config = dict(
    d_mlp=576,
    norm_place='pre',
    norm_eps=1e-05,
    attn_scale=0.177,
    bias='none',
    init='normal',
    init_std_o=0.00805,
    init_std_down=0.00805,
    lr_head=0.007,
    final_lr_fraction=0.02,
    batch_tokens=65536,
)
Each number is 128 + 32 x the weight over its row's rms, rounded and kept within 0 to 255. Layers, rows and columns count from 0. Numbers have three digits each. The size before them is the row's rms in percent of the matrix's.

# layer 4 MLP down, 192x576, rms 0.123, rows 0-44, columns 0-143
101:136134164132088176093134137169128113105180134152166111094177105136067095147170089135164163138092071133171156156129116104157084091129148129112168122075146150161150071153090146115169136061125145122101111116082104116140176145198117127170162105067145118113163132096113107125167134114124142130154124114145103164153119120102161160142126145070139072152134104132157053161054125154103166106112108162178123113140133077130138159186139157110127
101:164142128121075128141156109148112066111084139109117133103115152164140198179097112151099184119109115111113111139130115091114177087143065112172142123092159108166119108122141143165114184108157098139098155077095130165060154106124075115110064113119140052109105127161145167178171174094145150168194145135141125131134059134159109122072129142196132163167082099126101129182157155124133094185148117130145162100102120107148202072149138159107097
100:104104113120179222103126161146162180100148141150123126182109161129155196063113186145076151195124162139167146159137107138145170142197148187072165173144164110168122149134092113086144159146111177143117131138109114097176132126098141092173197115109132120157071096156153132148194147155143089131114150166131121106075063166121175127093158229130142141107157116115113060179104173098108095101149119132147150157220127087117117163150160138128107
102:141107167169097166109112130124106098148098124116091072130159125209168125125130178155190156107091117088077118163119148113163161150124068131123096136093174173109136149121124080162162133123132151124125115092096099153152122119158159108159129073129105156134093104131159144139088145107108128126163180156121130168165161088061166116143103162096152133119142149140162081169079123110083124116184186167103146087128106073144114155139078133142165
102:134111104121122127139109161157097159177068145064124109092106097129201066131176126152176104136119187075135133114048168118113136130137145112140067098131181167107137108145078126120186092167141100194088122095149095090166129060118143158087170149154147130093083116142156112099148060158180117119176115142161144150188122120160106122127170122089126143103119090108112102122127171110082100131217084065120135102077111109121130148153148079138085
102:152122107114129103098151140048120198082145131133127140122061134175096151078109121113120107130161140097204143130130091141126133139106123097056172118095153099193095197113132095112074134135105170170133152165129150106153098129161145147068131085106102140110153130172163158138125128122117155127076154091157150124116113154166160137137188117091100171080159183140085101102084000147139130102132125084074167125131099168097115073137108117079162
099:135143119140157146136171161103127149126091113166074148098147141143112168115092131102117145164171100138102083054156220099136103115070144105121156146140151148160136121121098085120113125178099128116145127091126169151121143127125180124110098116169166145087107147189093156164106096124174127137084136090155075079111166149134148117096132103075091117165142151073145100125136199112085121127111141077170094123137124152152142166161118101150169
096:135183128129124110134142101170146144136091115111109090167143155119181186145171091128150049114113125113151101163138071164179096086151147079137101059141156094132131125096183147139108129102106156116131146103153108079152168149120126118148109075059057145139147162109175134149148168134079115126072162140098100126153138103073172140077178077078115087145125099148157067114140168149141179146122166174100163056174145135105123117096099139147102
097:121106156136119172113146162097079097161066131149163121128125099094114111102130133187097122120170138220096146151120151075111133161172091142115136093146133158139123092139114099113138141128054133145166123138211130101226135145146146106117093173119139080176150094099165141143044168118104133142130100090135062157141155131108141139135142130142156134136096150159065110104116107131128141150112083068142132115103128146112124092123100094087104
100:142099096136095137112080147104160142110159082110158141135156153137106111050123147112134124113178092125137099143112140075116167156082175123144138162097132088126092179141133116118157067110169160098183122150200162138121113175171074089144144083142079098167104162094164161169138136128082109151112084115158105178137123120145092170138135211077050074120172037095116091085108189133165170153149181153081090125110140126121107149073127120114108
104:123179094150108100202091156101127127170172158118123156116147166093154155168108145123191175153098105097094114086148170105157145122101162126096117140135111129143093112194047161095150142162177100123146092118121101144168141144099175138126106103186113154112156127107137153076073163126073151052144108105158184097098132146170074133152188094070163182163148126127140090115087112105086096163187080139126138094095174153169062147164132048130111
100:224113084059154113103087116067137141178174118152125171154152093113161113141143155132119072037133127182109123101086150136105085139113100109148139158123116133146118076100173168156115117161180108146190189085142101138126135119145172112131142054173102105123111105133133120200118135088148127088125150066071126160165115093149130063126138123166175098115134124221118145093087098147100163107127090190079114116101126179067038125137162096145222
105:106092098105077185157134104137087162159098128130114109167173101158114097158140134094137126179135145042176101144116115132106110047135170092082170075120122059162097140090166076104119136117162089200079130184135168161159057155175123114150125200098062169134177118149146125184161109068163107145183132165135128092092100043093091124098132086079230138184098117145121046129138131156117081182123152154137094139180121148125125082122123162158059
099:137136160129107124111134117073152172136102113089198085105151095157089136167124108138133121115059074104125087129130150168081148091150142096166141129123115118144178095116095099153128120123117118161063138134107126145097140147182120076139127181182106135175126202192141218151128114096131146074178124113087103093165159133147068201203128181111140139116137095099165104121127120120081090193127133188173163123198128106136143102127122129107066
099:163108123133096129136108160108150118084139089104098167147154103158128134136085122119142156175093140108070111074119209120103127083202133165119152107149153135151167114201192135069165140059138149132195161127115150150136175104114058141145170147124116109097126135123084137157164089141158129114128080149208087161145105112124202162102131103118214075077140018097129120129176089119142130097067154161119089151131203137117124171129102119113113
103:149127106141158127125156178132188118126106145135077151159121132082113150100123101166131139128101109153160134112116134092174111119141112166151111150095087133089093149137138052102192079134085136152158121179081133129150119220106135132142112087111060132124158129141130097070200132088178134116103091119125141170093078122090072139150071160128082123136104146071084077097077128082144108131122152116129116147137104154082093075110113134086191
107:130131139150124121110127124144146127168161148169154111085096168104139140075128112086136098094144161125142118092148141110144162142148151093159110235074179092093110034127085129149160147152137071080120080105127130160155096119091189125132122076093121134150178140107092172132101124040089039166092101105127187098156154099142151091096075089138098154131106157150129128105151098124110102103128148116086155192076098123137072134094120145205142
098:095072167086161141163130153137112097120156088190162164137063109124125095153119140086165149105137126144137114118060160164054124093126147159172093155127081102114076157119132097139136139116128153102131170128154109140124156124102121078126124100091106111102079196153104167116079138129153079173122116144104104120081113129151102135151085145142141101142068176146144149089036136110067121085122140058118170141104134126142128147109154139140128
100:159084111120112162138190208118153157128180126185148147154155172162113147135183182109127149159106128183144122117127187176069030178096202120149076182148171136122092127102062104083085132089151150193169122162129165178110138095135112160176170147170159185115104138115183127145110142076177151123134065123101119156206146134154111203039105114130113104107097165117165124169110102166121150141159132177124150133076141119124121146149144090105176
095:122156120131110182134108104190123115115140187103113145099152142105119157117138084165149102121077138143083157135137084131110200120125167107107092143104107144107089127168139098155173135144087112115077135148222149152168160118103094106168124141163046193158130127067180092162137168130116109136172161129151154143124130149174135070139096147121113153078180127129134109164132170086160137160091103176101155079141090162152163127108117136160152
102:097167107143114147142140124156164112136148153154122140138077140130100090165165119068090105118099120136107151122158067091141130150159120082113108110190147161156143076183166127170145142075169142093150159191186150119070118086131163118137120134184111127107138102142101150108188208110107130087123082147109139140151112138105154047175117105092127150095104109156175097123137092132140167137164162152114132161082149105128114135090065128096150
104:134120087131123090082147140131066143219081157172114083066140091112172099137044127158103140180144057127079153122130084136120157098186159158086112153124144154099142147162036158180158152156148136190102123150192208097064081115097088136137066160119152134078113157108116124122119163141184063107175153155165120095120134068137098134078116134082123135162119088150127076158132073145109108176148133149159138109127094159110151135125148096148104
105:151132119106136102130087106162087110106146107157150126119103092157063115184128145152138095115086127166131118113137150152146155129124116179188103148153058089092137122131088112136168102127136062214149117127132132152129100041119081118129096150108182126140110101083155103161119136112170092122126210150166099117149176093088064158156127188117121087100070109149084114155063123059108169173126068122113049086112125127068107094155065130130114
093:085146108125110140053135133108147150182123165139151152122081158129143102155061103093153122108142120134128103097218117209133121137160111143142125078117140050128135107168127104106150156131177166126115081170129118160092199190177100184143160099098151134181138137093136133114089109141115135160105108133144098159064165148111136118154144116104129155125167163143086135140127084066171118139125132138095102118063049103153105123137095187144139
098:145130151155108178157122122189127078102095181119165068130121183103082154099115162197144198144149079120104035141122199128090156129141149137163150170123123142082150212109188081146102177078169116119149118144084146096131073137090166199143084181166170149176133108166156146089143185094175159120120098091083119128133101141078156109179155093107150184129095111153178142096154124127143054140131146120118113211164139127143129177092151149111166
099:102088137152123146113094115144126136171138130126179126164160137170106079114098161116114136108145136090121096130101134117143100096132137105163166122066087127161118136151130194142139127175123095133048139125161138160100091175120133089149119177141138109141167126119150100178181157180114145090151055129147114177066109132120111076169147117167112161133152149151126116147123134166076125101161173127070111121156185121131136130123114139109129
109:165134110125077162150134087139081061135097083125114147148134125125144114106081092102126153093113099084112187111141158095156152145111064141149135091188117044121116149208140184096102065108133133138124122140190141109118141110089088078123116168115113145175116148071117201112111083143120107118175195154181155113157162099186127131077149157160101045120136138095102081147138156126148107204116106111148110119138117163106085174093078123104090
108:132113084162091111163187170076154173121140140130140142158099164138119180149027154143110112087131127076162072073161173125164096119138123090087105152060139091174160072184091122103104068124154138127146125127028051215145162143119161146165091090116115122099144119203092099129127094152133159159115105176178112162125128150096163101151083148133162113089183132164143155165135111138146142115147131138157150107127137110107117120081103078173167
102:137117157081095145116086117163139109103155171078085146126135122108156079163197084097129129142110113127166204164155091095142176117102119096101099139205142095036112089103096103140151065089101214115131124126151112073129072136089177121131171148124112083142102160149119144182083069098120144109185067125143149143132071106119104131105145122152091130090038137126135105116152156120105135079077082154112176114086115132127138093166158114092105
101:166109113197123141170226137125101095131099157123132207112180100104148096122140064115168164108093142124132117156137151093150136158109138054106073091088143135114154084132109143162171119101164142135145102118096145154116149137139201155116181076112120129182090144109173080135125109118089125206155193107181165151110156165128134157134077136140098083042168152155121149097101061132137080128130125129142156114073055072134152150189116106119117
101:123145163111109176102128110126132126138129128140124158118102118167108154117056107086149135127084147163082137178133110107142114188169174145107121132123190113151160158107105108136132136140080178117175161119120073144109136155125094093173127151122131120153171114173173117134106143155138153101125165114160135128111125155087119054119144143164090137117135136107107148160121167148125094166187133114100086098119164078121087122133171096077155
101:103072168150135128103124103121062041091093108148073079119149154102106154155098121164126171084172071089148135115159108090087097106104080111143101121132104154161158170058102108172064157124204114154111124135130108136110118107171152105139155133136120128201160162070154141097144143086100148147196154155097077112112165173152121149111201149103112119129088119141105174154110096122130078189158121126152162184115053163148162125122075158059113
102:088106132115110097122133128163104101209155080106105153172128118083196158141150082136159163125132131051066201154109135107089080107132132140160170083171141036138141152121139157156147131109150113191180116190132111093096080122090118061140132111171087149117105101056146113122079093190147138153115127155139131150141159096103152154180051123138105179083090161137134118120174131178110112093128147072125127135123175171106193078145155164186122
097:044134117098113098079108129132101104121094138128160139135124141152147084094108072128157089100147073043099153192124158141130141118136112106132116088111133107158154165086129083167138169134116106085142127123079097171119131131169077139121147169057156128169149136110073110119098148167128122175110172129138087154138128181112121112121177113106138130143035145135142139153176114165134143098055133141147105080140157142117170108025120129140145
098:109126112134122143140185106083152184041176097106132106163076149120168163154155138142137085100101071160119123154129098087155155133163117162131094095053098172161133182162096145118139101103157106092117138154134123135124105135092152095124172160144110148080047083104097123174175041101165115183148141162124100102093184136134141116116165160127061177119150154137130144138069082106130106148088158131102161160149096123177128112164125128089133
099:137154081125123173126077134177128147063123086075155103165228182122147174142133139143136133124107085099138055101070103087205105151110144090136138140037166082183156133189175138097155136179130092165111087118051144148122170133172115138126094128117057134172082133114141087157168113190125126137126173138117102170126111069157156179111116131121156092106131127151140055116097125147115109146164125129101134115116117118167179155109179087107114
108:120178125123124202144119071141084077082100150126139168138124166102121085091182150171104137190089127164118103150154111164108166072145106098053128080175133133121204128131158106099156109094107116192105120105170090170109184154169116091134145161139122109186169075102113115136089124114116174129108145104143142141143100137083145159138139126125152102108111090131131170094142125133151169167090098125130110085099112130065157050092156106104140
094:104164142177120140088161155136067070145164140159105169158086107105123069122109093148099115183162180107165126182163172072095071104119104098134120114148134153090113143072068157100064170145148129155131144166165074117121103180088145142172157130219150110142101113128184084064163138101138105055128110183142161081136163076078147114096156151180159113128099113133145097139135103049170144164146079114142142097057147158131118098148105139087152
096:102153121150119141140111108127190129046096159091148084182090086154139086130143100096161116147077068181151090101067142079118087106174182077158093127162131217076113086109130115101161170130102172077172111088126165088145111095116140150161144123139127104136117157216135147119151071149097113186112175135142135136114097091149072115156100084105085092103109102207118101106124140116149160126158098103126187187111173114147046120129215123125141
096:143166145142119151139105178212147142088056176157154048123157128180057142155144118134153176158165073157103025161170170126118158127103113078172142129181078148124169158159140149094108107177061117083101101129165113113107167113168101178072082152150120169096174100148163159161071136123062115130159134111140126099110113138109125095108110114098169164145157171094089099165116163064163151141089125137062102153111074130147139195133129083142093
102:121146117069111056162152065124156084074123096113201119103150115103143150150127110115190160113113070115116130106109170164092142167091127143071106125164202082128125183202125130143162099107117078081135102089164063157122107180139141093152070061079131120106127148188099162180129176127091135124107177135101196113144099130174122162179132132123136157083056126042147139124061157148188164071126130106081147083140117099139137148129149083127082
110:133192147143129157141171120026150167091138164098104139136166125172110138081149137150085094109129191149128168077118133095086132141153145148127136165164110115156073105190178146146107063103114114153096137101115097174130125120109125157110086158079104044171109112123094119146155081124191148161098134156087163140100116148084090105114114121182067070154158123162113162088099146085113182077094128147092169180171128148179143146104144116151167
099:093057114064129132132128174154141093077109116123130131141133098101147061061073122139112134126124077167171104133145155135137137173124095215049154115153103146108159094094107147139166098100171134133091122166159110118128089183074103150135163100121149163101129170055135192150138163137109122165106114132060122128147085105107163109111113057141069103152144138154138139105135169143154087117120188076187095105150093108148146102094192120131143
098:124081107118132162120115122065137139050157086127114133081118113118103172185138116169137153125107155133127124160060141130138128123117094159094091162099090089091129135164189136181144080148216104206160117153093151120152136148121088113137106152109117156081109131085107089149120121181138127151143124117166142180121109135157084101137090152127137075100145105191113160127100181179163169165146127113112102137133154114121131091094112146142145
103:115181151152103174115146120137108139105131170076098158220159119121110162208109129127135161116108074163142139152158085145119181143142125102094143102138187129155176130111095142154104164135095107163131109125142197149105145143119139130124142113142117160200168149068176104143171186141155115090187090164099073117144113141091054132057160152077114114137128145131178148147136113199163064092122135148160111163112107085121155100096115139091080